config.yaml
head_dim: 64
hidden_act: "swiglu"
optimizer: "soap_variant"
weight_decay: 0.075
decay_shape: "linear"
final_lr_fraction: 0.0
doc_mask: false
Each number is 500 + 50 x the weight over its row's rms, rounded and kept within 0 to 999. Layers, rows and columns count from 0. Numbers have three digits each. The size before them is the row's rms in percent of the matrix's.

# up: layer 8 MLP up, 320x128, rms 0.141, rows 23-89, columns 0-63
# down: layer 8 MLP down (transposed), 320x128, rms 0.131, rows 23-89, columns 0-63
# gate: layer 8 MLP gate, 320x128, rms 0.142, rows 24-89, columns 0-63
up23 097:463582578561544475549427464548451615610547513505484526446502499516476516457538437527498482501538532504451439499523539450564459466527548472541414589484523512559534486446458438440540488448595476
down23 094:454510537595492497597514421443453560519553461490558521560469545515452533445498543477502545465488475541561535469414524532446536503504511355468514507527468492554478518528419498500488449511511564
gate24 107:432459468441596551566493533432525499513492447511468397514526501452394466429555450547498502491416554500505505456468465442596510453516494569413478507426427510460562523547565434394483503462442498
up24 107:434490550463493545514566575493535565493502510502500552446542537446454460554451410528496575618512487459490452523483484569551548587425573513469473511535530534580501482449431502496480573534511456
down24 105:393502507498469528461443417525533535417454449493508583411548456548460461525464472498490434496426440359495490543427558577445561441511517463539498530541552454501452533477420531401495511433559477
gate25 102:435516485551468535533502466460525532536562379473608480611442497478524503458436543494537568435534493458529514483477505412542518477385462411443512468393570471501396413637549481532436557500501452
up25 095:478486524483493502494512473550547538493537475546469522515588519485497472522503538452531505457688521468462444605593518550515466423515511598439488506515468459439481533511578499578428469470520575
down25 097:458455604493582539569532538589421388511420479540485509446494466479513436519564498426513469454535524512523498477428531493472522520469500478413566477521540600515549355559480494458590422463500542
gate26 092:511500488510530448586560543515508471507508458543423425493567446490537585543462562520538477551563518487506473510460541538444510512544548589478505503616460466404520529478600561497488545479502397
up26 093:550515512462426499528508483483656493500440518532510401455510453379467467555505626454479462552451477426509573428505585487542564469501561517514500578495493555526477577603475498389561507463432456
down26 094:536549497473595507474452441426513450594515507452500556469482498558527550460556518612441473479474519556469457484543370461567594452502490481418538480548604442503527426447441438543464569443504534
gate27 109:444527543547455526575477556516581464531560474505426439529512494534430442586443512490438491415468485579520528489540447476387471469474413463541375531473497625478412466494464518488464542513534619
up27 102:618520497457551566583444538504508478480589450437601492527439534496457483544519528432533488556534569440486465509447507506558567471548475482404519540515446534564523466482436481521457542478466468
down27 106:482446531551480422556516575629536543509459433568497499589528576564526475452349562497523406500466530489457532396466519507514530461536597505477453511548478469515382514492465526503466431482569497
gate28 099:441516497506466488476533499494510405583529535484488454506471518490516540423465497411371500519439482574471442426421531448499543541450492514549451471495466592490477513473536493486468433518448525
up28 099:478484552558442570434526513515428489491494391533471476563501473490483503523469467433531502472503431429520421554496511527520554454499527597582527463536521520559499395457509527367582570470563502
down28 091:428477535395629560475489554473554441517486477524494465516548427453437509472559530394594414476452505532547468486510501492504467452533618501646524439577517561514517507492482530449411473422457483
gate29 095:476486497530567572494443496480421505466562516413539432401519470531481461479460473425553435498528552440539599466541539524509512420518409458421481536401569493495508477527512483582467467548483425
up29 098:518601549457480517508441580399448589437376453581427545538498514448523563493538536547564519477436481526559558479480457560560451513595567547477449384487499470430510553465575452430500483500586452
down29 094:479513561525461535555503442581471428481527481539441503506573495566531346448524492489457519484477438482482397453458469475502433550499458363472521405513453488477564569436473624560512541522521565
gate30 101:457448524485487534486518541490426505538554423490453444583408520570495578540516520553489505512489540489510433612575514532527475527416613508471566476592460557498496522472502478499457534441524517
up30 099:392503524478489591468532541562456482453456511435550489594427463554526454431538558463491479410604468523476428478477450494417507445512446452454542601440531494491507469492484476483404525495486504
down30 098:460392519530524421381526495441581523522515416570435510452490531445490627448532515581468537433537532495472566538552437463437510451519498460482506501541515532530463468480557546559581480565438518
gate31 101:547533612517467419507488600437514528503469534468491428609479466440570491516415567460553443470485397401520493514480511480495462443531582485503473602475488463456467528494464526493512520432576465
up31 100:421444378465492530488419440468412522507449508526542527525584536606531525547538499446492546486510570495569482572513468551467481570518426483430565408514499419474574516525526475560505571480546479
down31 099:512560487506389507538519577447500497434571463435518540579498532480475528416480529575536534494477565505511417416486492498544558469476490513543465547503488400560459447390473539445522446478465540
gate32 104:455431479561511512454524432567627507459523528576524435513517521476509495496528512548444453554425547477455536491489518457622557524529494499520555525467567538454507486479417375482539484569503529
up32 094:529613457479417496506447491510521510533520524524462515496552542434569462454611512558452540500501571448464588520391512485460478528583443495501462525497451494514482574483411418542633568501549511
down32 098:471432520531524461525485518462571409448500452479546433453531508511435605408562556554513586473434520448450523506586484504556532553436443512383514510583486500541491509524580470580536503529438540
gate33 108:569571451428573512588516479531505591417516452548460432476499514435577513497496438492533420530515460572473483481624528405547408474488433504442575462433524512540519528482550397470482552529519465
up33 103:450487460565468504443479459506426458475516507512557526442557489435482489541542507600470547469504595524525475438446431510395556560492546538574493501506466496379538518476514515470514495447481522
down33 099:555434514430478606554425504457511492516522556460486508565458548418512373487528483498472474448543508570531538588481527491496501584500524462515461557567448501462401609450540499430558544420493472
gate34 101:525624527539459478440570487509423492459541506578590501513547565487447503513474475414547522529459593497466419563561489531596573495512438444456456560463515487407534513536554540488506495536411500
up34 097:397502579485443441473539571457481502545424453534527535525455469533541502505527448461473614528396562470462471522487586474525481553443518543515561492543511639465372423465550440493523524420404475
down34 091:475545529420404545511500457548418531423526515517559536506497457492557597543494577452542462507467526533509508625519494423457472504545463503509561407395508555527432507414500536460519515447526502
gate35 093:492460614501519528564523570539407589517513508515454406475506466445557538535544456537489562504495437521581487578483495459588499491521438458549572436492506583542468507525462454414418547412560494
up35 104:473536559473503463502416471380539372447507566455520473510437478536553383637507496505448464494461441430514496497549495403507570457488431533481599510502577527473535481378519568493534402548488477
down35 109:453478546485526507522520493595440517422412450518546498515508445486635441449446513512443457506545445535639499489511444550544513614410505506553518475554481548523500566504591526529437512473539488
gate36 086:517527477533528479496572386493496562480474478415509513524554513428467461525575410537526552509475544411499513518469611528589479506554485537538403493565490514467514489435555488569522382509494384
up36 097:474456526516560500513492448412443548553446493493536507450469530574513557485444502477435459525580467483372478435427536509470492451484560515574550564441643543568509488453488474446396566478498587
down36 100:509476547470530412539529473572555534552482524559497440481485507374473398517494476477490509495597504532537597486437490458499541445451498412423504513528602504501550498480510568544541426543552504
gate37 094:460442430500506530534415467444475525452460497495449510529469445566539529463514456481478513470599538404448422508442501519512455508577485460513476377466505473493416577513566426546464470397654433
up37 093:488558596471427530500398531468486482488470531455488581401520437486422470542565581545589546529486563453506450471538572479560411510503492553428566580458564511445483415495544615474527546552457567
down37 094:440483514513455596482501579456518571452449575428451455520461564394431448608536532530482503458590548570540471475529587518602558469466550472552513474475398520533493579485575530480494478480510479
gate38 107:437507509476561474434515495492555561449524402442413471550509504455475529505565559444413487505638521517466604518475551547547429559551537510492495391526486512489419507578529549510468501487538536
up38 103:533530441459557499538519488512508524537517529492453353425520430553525523449474580461459571504480527481526454498566503507529584534527552520492529444450532500345568460473541467560499556482412540
down38 103:520524438519588513476516493381518581428525533482377535601490433577546393556454488422480475463448449471475466555481534488478519457532442482487446511495523614486519420539549516513533518453542446
gate39 102:449458406497464504486578448480510585493377502523451542482513478486473483592506471490494470523550487524460535409488530421592519494481547553457487505426582540582492502512483511505458511486414506
up39 106:420474451489509512540532465495530530520523530558392443652546525540504478505545528414638438513502467522538558563488473416520517532443518606538510438436543586500519521553579461442468504435530427
down39 103:486399419403440467462566535477482570483585497626559531563570504450540451532539517485510446502524461501486476405557488506529550466473497546518520484492555461434480566522540469472579446581588499
gate40 105:492519362504474583513429457492452532620514416473509493524492537504589564582563555528452490582454495514627501486591484588513497409533573463501529395545476469491525500542480428557468508486497504
up40 097:579415440495502417405487502508479516521515536537518493544523535467491529480448563481449410534493475495552567424571538544501434449573531565500503455460536535534451486587486577530504453463462516
down40 099:474606574503542433518563515428535375539448465451472572441412493532579442541515554465452553502501527443510507426514450477489486454452508500434529597488539584547565419465536389501497517455581541
gate41 099:531466573568465445566433460424558501421454439469507394476493468501464492457492454505548566504485543445432464453405492530517491479527404511550505582572495638581567486419562560510550491564437514
up41 096:528532501454573542491488537561631470560437483434508456529500547544517426525394467516530483579464551576442492402485476528514521541482508484439548582483517525490572466449493523415529454551497473
down41 101:438524517540467500461420502536569535461497427604456394419448519497543635491468493502549531498498559448498507479458583465578499450471459575537475473509510498457538523536386546590526450529550565
gate42 103:450560428473476471546531584475449483550462570421494425485562515574470411538553491446464499570537458518591465488527543417372513534416540482542458509465506575452514443494524540527487513524429504
up42 109:549451581511596521506489492445577500469546552529557433529430575486483591500515492561505490517518518511512546457546507520560525399460413558555478463494480511465519464454428489454576516564497483
down42 090:514589473511468430500467494543470491393523519421497492592565430496532493498482386467447476459528414535515579421475454453426496500515503493432517496577492466389471473488540431469469489528497539
gate43 094:544542501533420534574470454538458520559553482457593462547471494548496540454516441455447404442575436495522501501518471489464458470572477566467424461434540596447507520450491562472549579417549543
up43 095:484551459474465540528495537657498538488501509450510493476511473527467427535581387488468459473437488574504424486494467448482566511503520446585403479480479507551539481538520456489482580501454548
down43 104:451425533535524552457523462430424555489472493443462591512530458435507548473521421457464528462412418591528517475511515439531481510585498467535557510613517526532481494515392431457506537445521502
gate44 098:504531497520552504577468535479485581512545368498530521512426492516549459435605597607552561515432555555538610522525503535513494545482454553479521492498534462410416456460521491474473574479585530
up44 098:484509380521534486491624525466611451519569469529511442492470433552531525497441410459507460450558557519503553509477526506451466479506511590475593531476453482562483517493585444430515498475498462
down44 095:521456544434367448482562509516535477477497418505535505545429533523447528505533482471503540517447375563423430588507567479480441535451494475504518461546543493599476499499543462517525528437507519
gate45 106:536529448443462546489585514494498467505482586451571541550502507465610482594516495600482495547489550479530541457524495460513522512521484466560507403577501501569502492550560542478413509499485502
up45 100:446470480514433480532474561522459433550458485477469557585580519539473496448440444442633502465465480449465584498439579492490508459570483494481545550524466530550504530561511537391502485475522543
down45 100:540526520496503494476595453469517511547526503467527548420455500504477475579562516579494465594532449525491498569557490448478418459464484411464571520360552560530536528495541465414493549553551577
gate46 098:528517472505443447540485384520571564535613481465432390513543479488507537537556481463488465461462539470456594404535527487514465499472492489514485451588529549409467510522464523494571452529455548
up46 104:418491480513526548502511446554417398519510552550532477517605517535497503420475441565566504410489509516507457458553541546496475565462470455523479598509526468418551492552589451478500532474533412
down46 101:413553533523505516518484537473417489475471527492500508497526520652451573485553523473595512499472454451525480507451586474552522553452407511572526546510497514465522364510464522539448549562557456
gate47 105:445528432581464468423436571528502549571462421509526450507467507532474499403580485424612420498449447469498475550464436517533505455552455488397478532557531613575508477503505421590480463497552476
up47 097:509572437521534448569497523501516519512575490525510469500488491576474438477625520486491514454560566470541531526473506614521545571537486526450497487482669545460435477491588475466587436541533440
down47 094:551456454487495591494500520496542525498503571444411609491546553525456632443526483470478496498564490471503490521475449507459454490485563384518479552463493484569441381476449470489500495485387528
gate48 111:428442558506492445545470470547447467511439551511520470500510567506531519495437425439429461421423505514501439518422530506539494506495496488414470501530481659487477475517516483503431518497544574
up48 119:406513484513436462496479499585561575547548514538502502415487535488539570417493472439543439432487551446463472563520484508605496540515547456457445571494532565519512554558494427521495442528409552
down48 109:551536488536495584505372425552530453597530497558493534539450578522453511547454518453496524472528550477525421559484545574524486481533525496470510605512548596501512517481514511499473471496452495
gate49 108:470506519472431501634553531496442457434490537472538456418583498464506546520515510544491595524522476487492504501532546553536577532512488497471534447572421439522496423506505498489493488481499545
up49 099:540553512379553643410505508476488569520569491471535503494522466573527509481572517446516469438575584492533504542555494581459464522484531444531520468562540501549515489452480514521543545510456566
down49 108:515581473495455448501469580549543534344489601505565487467556510508502436581502536429521545405599502577469524460477468520499465573527557425523508536504539450465436409566498459465474537500516587
gate50 099:536516508459587450556485520497542533419554497475442345474462503535513502528432487503527491520492494512484596474461484506610491496490451501504409482398557543458445525541432516491533517483485482
up50 093:468451522482537525433527483486440459609490489557500535483419505478498445529514530479366512590460521438503507554505493512450520512552585481511600508473427514510560406429456488442423541453436515
down50 098:577492540563569522449523558545506530496451532451489506524458463511489648495447504500460455471509495601452534484489528544519435474544509499555443560488508579507437585501432500485524551483384471
gate51 092:528466506499471536572514401369375489552481505554560500485512487472530518480519513500476421455454387459579409464584523518432512434414527451528440595473530451464538564546539455521504506566461468
up51 102:565508603454440523450557498519522490569548487509500462480474480556619514447447524522456611484490483454432556492480529495500447465478445550505509425509541519488611522542496515563525501530497514
down51 100:451532481625595524436463556514437509474501519483510549427482537467495655527488463493542460542559538467439487489483486459437531557500519472428513541562510466427520568500453502541515489505424495
gate52 104:450637491483594526526518485584576502476518632451540496470536572578498510541469521499491504509510510629479524484457581503510510413454528533521534450430538604509494486528455555498611529457422443
up52 101:575543566596563569502463462496447535529551533525489563521537516480537542532462530498490483411521454521534489458480489488568476566464519497512430486496500577557486601496479528454536524488472485
down52 101:510511575438501652541414422405455409499400507476554504464485512555445428507503489492470480527563413471526472514481483492507483423475575479479426473464413508516516498453503492540493516417431490
gate53 095:487517517446510531521452546533526588484618434451503581472512517405535436512575518466487531515497518530443476560548473519476548497535559485491590483447464463468555534511423530475567425550564429
up53 097:504475480554541520586536473472567492453492496477552494507514545602545476569478571501515479485543561539423549419459479502594471453491597541538519461584494517593481426503530564465466499594490559
down53 098:436510503534470434503461553580346552462512439519539547474606439512538526420509426485461467457413600487442547440543479462440495483543468524424484492457502483485499545504480462561411462516439504
gate54 102:518511449464437514523491498528460454542487454457536377500419501448562567544555516599475492537496468499548373432421525514530571512541517422519466579511607577478543511504483541521527500415514550
up54 098:493588398459495443526482447494519485529518462491522507497490516565505465481451568528469452461542431543607538452535471544478439484503506513490567465457523483460395520526450488609548581545480516
down54 097:602484573536410384499502449544432507467484597491552563530512484528461398420532466575553540505510534431433546497499474548491527513474558403527460539419465470464496545492634500539480467466548484
gate55 093:481501391511528486432494467519476498526505444481506575496352438520550466477442461452454527503565500544577500520505408537496501495583618496497490512498410498482575513535504570558456457534451531
up55 093:528550549478497477543442503563494577591591485607578448466419494557433639457494574535451542538477441521457583469443457511496449453543552474518598527480463466608475447530384484500433511534426403
down55 091:555448535476521518477485512514464514468496500540494475453551520506500499475569558459462438490461388483462488522481539539489573461500491475581497530410448531458485546592457506417413492513561547
gate56 095:496468475442589528574557432575545500487571458513600456482488571540458533496557494539454592517556437515465542425531560568498493474483547392431399493536455458538556490442503495527497476551441566
up56 091:519451516509494515583489525480627595499582524539546457494528371420564535447421496514556452505427514510557518456472535479458532485456516474524511522636455619485386503510406582471510518447523455
down56 097:490557552503453542439528490431518505469520504635532478463497460396506591498576515551536522472577519515472536451499473512573506485520500524562464463530471480501498473497502426544535482443471510
gate57 088:607526505377476522595515486452445498534491488541484447531467536592612478538549416498545469525530425590463516402543591480516578496487435488579529454541476465453440474549499501579422419524513480
up57 092:579512473398491364482488542517572531497538506406406433472503400542589510486436418499482483471566454613540535461492404511574566426597447542454485542549549528533537515523492430457460463513478515
down57 098:544439543504449540520533493519427565533467475436527488454513426420468407431509543472557527506528530556512545501527462542498462480503513451517506418366517435485501483519425502498485492466534463
gate58 094:421535406576454470494498558510503539500488522599454509489470615456561537532482480565525507523523438476513508501484505572566505472425384487533540504491510459504507515459448458569464534450507513
up58 102:540470429528499567553443446514523515424484519528504495511472376542618520550437564478465435638522459507489474577442520500512554586507505493467516444565517439514524460546474430495497515486555527
down58 098:561541501465470474377567499553547459526559456585511548465453519454488430501632547533543396466558597548443547521521457567474467533494494535446503495447535396386500501529487529516570483593552445
gate59 108:506498455548471436469583637462478559463425524579517517504443483447461503566412467470436510510414507565423526452480547498599545479497479547453471507517590555517471525517470565459451562529437484
up59 094:437527536514543548516410533550423473520456463514668431453418541595559499478669521560545581486536504514483492443539459507502481512536496452570491457496453514586596514449522509592512494516461536
down59 091:518510514508489340490483478444518482431516508584523431566476515471494384531508501394386555607512497487546575512476573515432534508546560563477451522516551496482523451515536525528458452472496477
gate60 105:523531578590507435564447475510481441521436486405481494566507561412470522518472502463532419514563372480447417454543500519493517544513474609415464481503484503452552478520588474518425496541434514
up60 102:446498498443452506476553554508538556512516504535539412503448529455564508485474498506402486547484514564377576470514446524500467510438492486489484518523498535501487501481432533576555498496508537
down60 097:515479526538491555570453527566522488529478482378478306508461479475464492506511531520371526493529547514496451485413524519460545470449525507432518469551455510459591505558429524566490547547502518
gate61 105:478451481573444514453476575481545454543562463572516554573523444485444492526528420578530473544505463453465592452480494519531607554509400498537420565486421555480440492510554436480495480393559455
up61 099:622536454476508440478388452531488513495549492555546577446489559515437486496535563563524557429485610458510533480494474484498449364469463510483509516477437562442552571518507469509488562545438525
down61 095:524556471546541440501550441499526558494459517553455523444571431510500466474551615547467439501544590475507457522452503549450506425412564484563514487566452548453458508578538500591459518507514531
gate62 102:485541565606444421506561578509482427468402563514446430384487568512563533417553521491432498425523508551435497482526495463454442527469482502423445502490438536472454501505468476489538551503531551
up62 106:483436585542441532516487534447528494463470461519487527443453361502489481462504468489423509540403509558511487437451494451426541518528497528553586517563495512499451449458457586532497549536508561
down62 100:547478485469467585527505570510412456477445469432511480417505481536481484541417508509514414544511539498587503450563501467434498460542465431498424520465403541580496536558446533557450547510489502
gate63 094:436505479494528423588469595461538477446520531468525469539458495440514438602455455602438570543505537573505446484509523530495465501471609563498583471556542599526480455529552429443435537520570442
up63 105:531548472438478589389576501588409480512525481398423551458489526540528466402600462516522441543551479489561588561531448472446523462508503464428427486524483441500447576507590586543499510511505481
down63 101:502540445501484481552344481499505476534418577459550498575527462522464663566471514545527546576493534502507533446439515486534512532595482504491535486542513509407502465434553480548516506575493438
gate64 100:437546560425498385477474452488543439455528508501410515485516444522597549583519410572510586556455504479502481378507541512500483473451543570537440450362517457500525527494491490565471476523444423
up64 102:508529565483457622454530511499528536527538504530469564529479546589420495498574463496442511566510494455463457587549490504555533484376387424412577498494454514440493506542514544463478510514530566
down64 097:481543427430615554419449495534529444471483502387489518538504425415507362529562499553568519506500541468478517525444475506534490515481493563498429551501547567529428582454445490464491460473373482
gate65 099:515523547536576541482546479537504505584425528547534485525500521496529481461445548444598498413433463469399548495438551502482497596524533440482522366440532591503419470546534545547424459477476532
up65 098:536469556446492591475499443486560505441523497492508440504470533462489496478493512582532412508516534436530507510446514521482596472560406487409485571522494517550489576486515490539533524364456612
down65 098:536500517514491514539495445509481532444539454516518504526519657451408506439521476497488458523470450590519422608499499471483471588465435557448443506453496548540465521531512407536531459442496477
gate66 106:497551478535570452432500417457512595481502460460444482465473423480509565608447485539519570517441513528501523548457626461579506483492640473539550470527506453412472418545529447533429490493548441
up66 103:475513530614498568487549517466484456489480392582421582489476515495469531511639470433509505432539487475457480461487410540444591528467479567618506543541589527529495525521468522558495499460535443
down66 106:574498524529516513497570496501521468510438534481430510468514586518577503414441508509572557518474481494613498464493574474520487483560419552488467428571545499473495569542560475441641466508489524
gate67 098:565427449512568560582492437410551419488497557414549572517561461532536466527535504577573508503471520538444487468443385517459434598491529558375493535508571563458488478519516507498336460571511559
up67 096:531491543438533591398574484522517525453555430505440584481479517524503484514481530554486471573556458446493499618480520419496610506450438446499516493496613514507512470530471413571515506439603544
down67 104:523445467470498504490511480494503502538540459569468527540584472465431572604428503496500555577496494549563397486528587518545412498564473479350463473522585516509513523411457494469402576599520471
gate68 097:454518542432510552484600530482498526478559464557486485484488500471451552508560526485553543457552562522508520484490608475533383445489462523494444459510509536488419483515519488434414488493432482
up68 104:491583449519531440488458556541519533480477453492477454540590612462504467484542475452400492517479447480559551525573528519505640530552454515476507478444424491514476474522467514547582501453497537
down68 103:534599507507487469620487465597534468467575399488441425549475481530530477496464439492513466512495518552609482537421581509524492456519489503431499449475516447481451484486586523527588472567493440
gate69 083:486539533560441599401478468546485526531535518541439535461437567482579467476458475505546453591631516465558458500437450540510480343493535503499485469509547465558493468469555521531575555460549513
up69 093:529418484519434442559495463552408540564518564472462544517509549453444512468496525549490478482535399524514535461561448489485476528544548485493457558601512567508503571535472483443527399477474487
down69 103:496558500466497480540560500460544614541597517511557431517549534564449499456489497576513559602545463525494442588478474439524532508541538620532509436517592494659494467442433466531452528558464473
gate70 101:462509492463462569533529437422644562503579524511405565550454498441547470557466420455503462491541503557520538514417494463551479478479623520542482511502436469447570433498504438439500555486505567
up70 095:433561584503464516533482526562527532457547522487486432559538516528552542499583583431509472518433409533496521454538588449512514489426542548524515546425412460590484467499510508550436491502501486
down70 100:486408555442570534468485511510499429479535546452560450454503533466518460476609598575489528484565471417483574527493543493517523570558520512510532482454535557486501565505510431464483459488521451
gate71 101:519546515515520421477556567508529529517384539421574472464459460474574498437551522478537425503421482464586446522442571534543537524477429604510572563482526465430469554506515499573486491476525513
up71 095:502475526500429441554531521500504506395512444559513476527579514472537556512491403431518507474497549599441504516594616453476528525615461400490478479476445474538533511505477495425482571577513525
down71 098:495503453560518483499445492458409585522534551491559593525507509404466512412408533543506424431487499597470542552578401559426523472578529479443515488484545398455533509520500404436519443571581448
gate72 103:546442485460517457494567443461495453425506438506506356426541486437478517517481450463468516460482455485408462473525577499473502546489579495514533532516447533424512454520570455525555507503515567
up72 103:562554462515519441581560478546507503462453612480504531483462527576469526502605518618566496425532532486433496509482433549445499532515441482457479629586608430557598471396559497475545483527467485
down72 099:439497468472483500464481490461539513499513387562469565522553475479418634432498442494477616491557515451533469381524568472536468442464589459496449419420491595563569463487554441534490525497521468
gate73 099:458449486479624498500519517466465515478513491404474458514486549548480518513466525441515567524429449456518507518477526549560443589444466433482522540454447507546578503540519491516435548494410495
up73 102:474502436565570479416489429476406569501479523530558552497538536475523529513499443524463501501426499547437597480381522527533473503614588482542489393529547527570406466430529459479469445449539453
down73 094:489420504467523495458415561481484511509524427470435442524478457494528588492450532503532536575600597480415532566436441549528511422528544550597534577504539477530580524514521569545561564512466521
gate74 107:497483508485525508539466510447513537442501519545550484596443488495513444532436530562368460493524582528473540513534410456493506520552611469535421456562529615495478457385487552459510550509491576
up74 107:547530529536531501503555467528534516491585429475536430540488537412486487483426617437485484405510490538466543512515576507453465463508519591481543546480544495582524508521485609474513423510542399
down74 105:448471557423449471587542533498517546477513578481496447483474463654472499468528551483484561520419543518451527407474434481573444523468488509532438530458585530578423545440492481460485499493512539
gate75 104:577546432501489508512487535475472537518580619509514526489500464478588478511540501469562480520524533481533544503589505518477459465434618581498480495491551570542569483499573420540455472555610439
up75 102:505536479515424490433569526427470529395546517575516452582567529507509516522478502501482526573382491487457514564552544563553434578514549547477526444509464516488397546521496527532559571447521465
down75 101:457485457640478558572496425548464470556511561472562444483562523438490510519463523401670546468407552536533523498502498592443594509450517531513556510445542490519435489450451558523429487493491416
gate76 104:562554460502560522568500598540530581595520524475489519495396520540551494529497464514456596452606476523488413467524497561590469521565518535467447520523449483420576376489470572477503465489493546
up76 103:447545569562513494584467544510510566539481514372528627489481539547490505605501481579612514460515543484516429471558496473533522554597462471448496509571454482482555499505528546525482458403603531
down76 102:579505542538423459421528420505546471601523424461519457513538443597513631537506397488467546512534528455522479522386570560526428433476520503476507579489505542517573480456513528438537456542517513
gate77 107:463539538452504425495521438474496521501591452432564472485539560551469500542580521573451457473529461433577490517600398490493496486486547503435511628536495516478512526402489430389569523525478519
up77 098:549467506546394425486491493447482470475475545567502528658443539658562458427467474505453490513558471538557448606395508561548555536551496402510462490475488508518501519539468585605509439446433473
down77 092:534544513471505506521535475470548499578466446477433376562522457442491428481461480565498466511411484558487606544426495471465535543603522523404513559462589550507468502552479506547578509526611514
gate78 094:574443451546541433524550520451573557483443516628522478579493530509554415478465467508498480575524577513536485461537506563589535505485536511463438539440526507434562535606471573526482412548574446
up78 088:375578483464367520508430483479377480491494502475402430485562490405510463527529508566453580449553492510553484558571480526468441439567535466478490489601441506475498547422553469496531523490521510
down78 101:590479454611578495518526489495513538484490438561444564511491404543518549497538502468402625504491501469516497488567526351523422529496553518431505462556546482485458579539588486489503566475464472
gate79 104:433496425421525483535503457466518562534496511588503479486551469508522444421578527515488480503555471481523524590454618537475416407443560484576490516482437505503594424476418488519512457386519461
up79 107:425483414443504480527476526539511544548513547497498537405443454530534486567471523424556486512507552502532530514538572458578452488597525475540533540481519450490596422487445482502569505519506453
down79 111:490423428494511526525440411449402444542490385509514436395501531499526520535514462482589470515472561466523525452509541564549526544476512575406480518496455557473386434497408563510422537514543514
gate80 097:478520498551521505538484524502484494437553464522424472491471548485583489392574514426566486481512359546593466484475488445543478569395542545561549515545523476497497474407596503474564450575478482
up80 104:494467509548497497487528466508596594538553475562574482508467531505442527476514616508513523474451435456527526451514444511336547430568512540456443532518441565469445479515472549582529443524533523
down80 099:430513466485487452551538502570480590418518503578537561489569463561459463543447494453343360468414445513437499467535495519498523482508484454491417524460452500431532473482570535480528436442392467
gate81 109:459426506523501410534394564548490414529471470540515425561467574533463451456507525467511571385503591575515435478460479530448599570507497501538513420486468471413449457519543573458508488525591521
up81 100:362513525532441464451470543476536504544513554531547527453459487525459590567480440452508459421387430494468418406450498474474478523531467497471521566404514538493406517513503376449450529497506548
down81 100:526509434444494562548551487502515485601516600501507464546521511447568552432444480593461360529407459474529536529478502493559534446465556541556597483571480500461495632479487520482503421544527454
gate82 108:479559473459594455511497465463496542454461480476486458515538472482516475473395509344473518465468530518494442513476582438532518387424576529384442413534489505482478392537469558499492383563524447
up82 101:585504446377611529505456508466447492486491483536560525437511454412440477539538569459445483550553502433548515480415587561539472479447523446551545452526455486486518412500543516558518535441518549
down82 099:514491515445587522600459555463509520555516454523511515486553509482431428513527512510412517521444432481485504494566425450474462533535562521544451523440493488397598363558461412468483446496476425
gate83 103:619472396551518451555454565460437493524488519506400511565569575502562504530559508416562511484445533518434490553564424410522506514476486586531491557445520493449454432563413442547498508493571487
up83 090:447505558500525445381513432500538514504475550444427465550566511514418519496496421472542423527583461567563574517538415470481440553523498505550451460516451455502454521470485385530508518399536523
down83 090:631522551552591406571447499477485370530500555577501447471513404516464419511522541483504538451464541526563553482489497560497559501582561493523511456566444490509485511482496497473516452501485483
gate84 100:439533426444500544580440514568523516513540464513510431384418493400418508590453542522497473432404503437585534497538497531514489521498565495483532443550560642490519447437460509451409475532596457
up84 091:499454503521478529541565486506482563502494435530453530458472585532505442575527479493494462509434499408466437496462378387446550551512480551483454527466571563548497473474463496550591563395475545
down84 101:497501521512566408494477465468548434538532497597512592521529519511516461503557536499530511564452489605522397494632475487513439480463491445432542475389459455479471533418536374474538450501508486
gate85 094:509462483575507576544481468536493513393508498544479406408482493585426495538555529509465513468454415431499492559414517452509454507406412476623505483508454367535510505527627413633491434457493453
up85 099:449496556468571451604461460507496439558554502483483496551538479534576480507478508547479483489616593468522494414550440511564566419551498499445543552451491517458426511558478445451498493539564517
down85 097:537574533497492523434450505485520454470459456465450413478425484370466466446446525492515486546535543522467512343439479467491492473467531480465422551517468551439477545563481510491502470430519582
gate86 094:491475500514528442484555502431426460488448615424473421581469518534587465492481467464447567397515465531560383547528499422524468504549470526323485449577446590499452525359523458485449522480426472
up86 102:483439468483506564446538511567513566499472594481536486430444529548477450496467488473526558363479522484495436652596478482527518515540458444480586460394490545470467529418472451485460498523466440
down86 102:514491527460501580466554464550479433573530479579406500415474588549478615408406582472578610508525478504527527465520455474481421516559467416452539514505464467445509577450480487465515543520491590
gate87 096:465522510484420385485430513469478486445506557475483552492467473573539498609403504446505551513492426517429476513413451538580531502342472516513494520523499534420390472413471430545601493508541487
up87 098:570485551523469618398445509583488535616496456494484393477557522531562475493448412472460524621566460513530507521551521519425539573515495558509489500495541506469433458543568567449514546517553410
down87 102:493524577559584593500405486524458515403453451582463492511521464467536440591596506429501519459473465531501472513551483489543479431511576517525514516559412493490485407551471468581460491505519555
gate88 097:539525530440603492525577499504513511436559455460526466479476438535574569509539564508502461566536572489589473482490493438533500535525554583466548448542484462493507476577516460394490424414509430
up88 105:465412493503560514481432486482492587477421455541542463571477389553495549483477500491510508506514412550367567534535522464502455479482462608544521491474393528590462502543549488512535416564537520
down88 103:535536454462434536620492479520529441487527589547536474406463516561496414510564497531531531450510549437508484424530436515545435475366427525580565535452518560487486390484473430531464436551505444
gate89 111:410530452537532507523437592480516364504534485554497497557483511469449450557543499468438390495585480536493488430439535435477531411420472460436505523498571582557495516486461531493348433510535561
up89 102:506492599476376424545515489506464458409428453510429527497463453536537552481498519466439543542509434410462478509431398543565537511500515509432525429548535396526466383492523526530532501468462502
down89 110:654507522477587569599435485478466398456497549541581508487508488512481406485519487550393493414489489516545516604421482572526562429500534531492476502530412397408464507552478553506538509547497484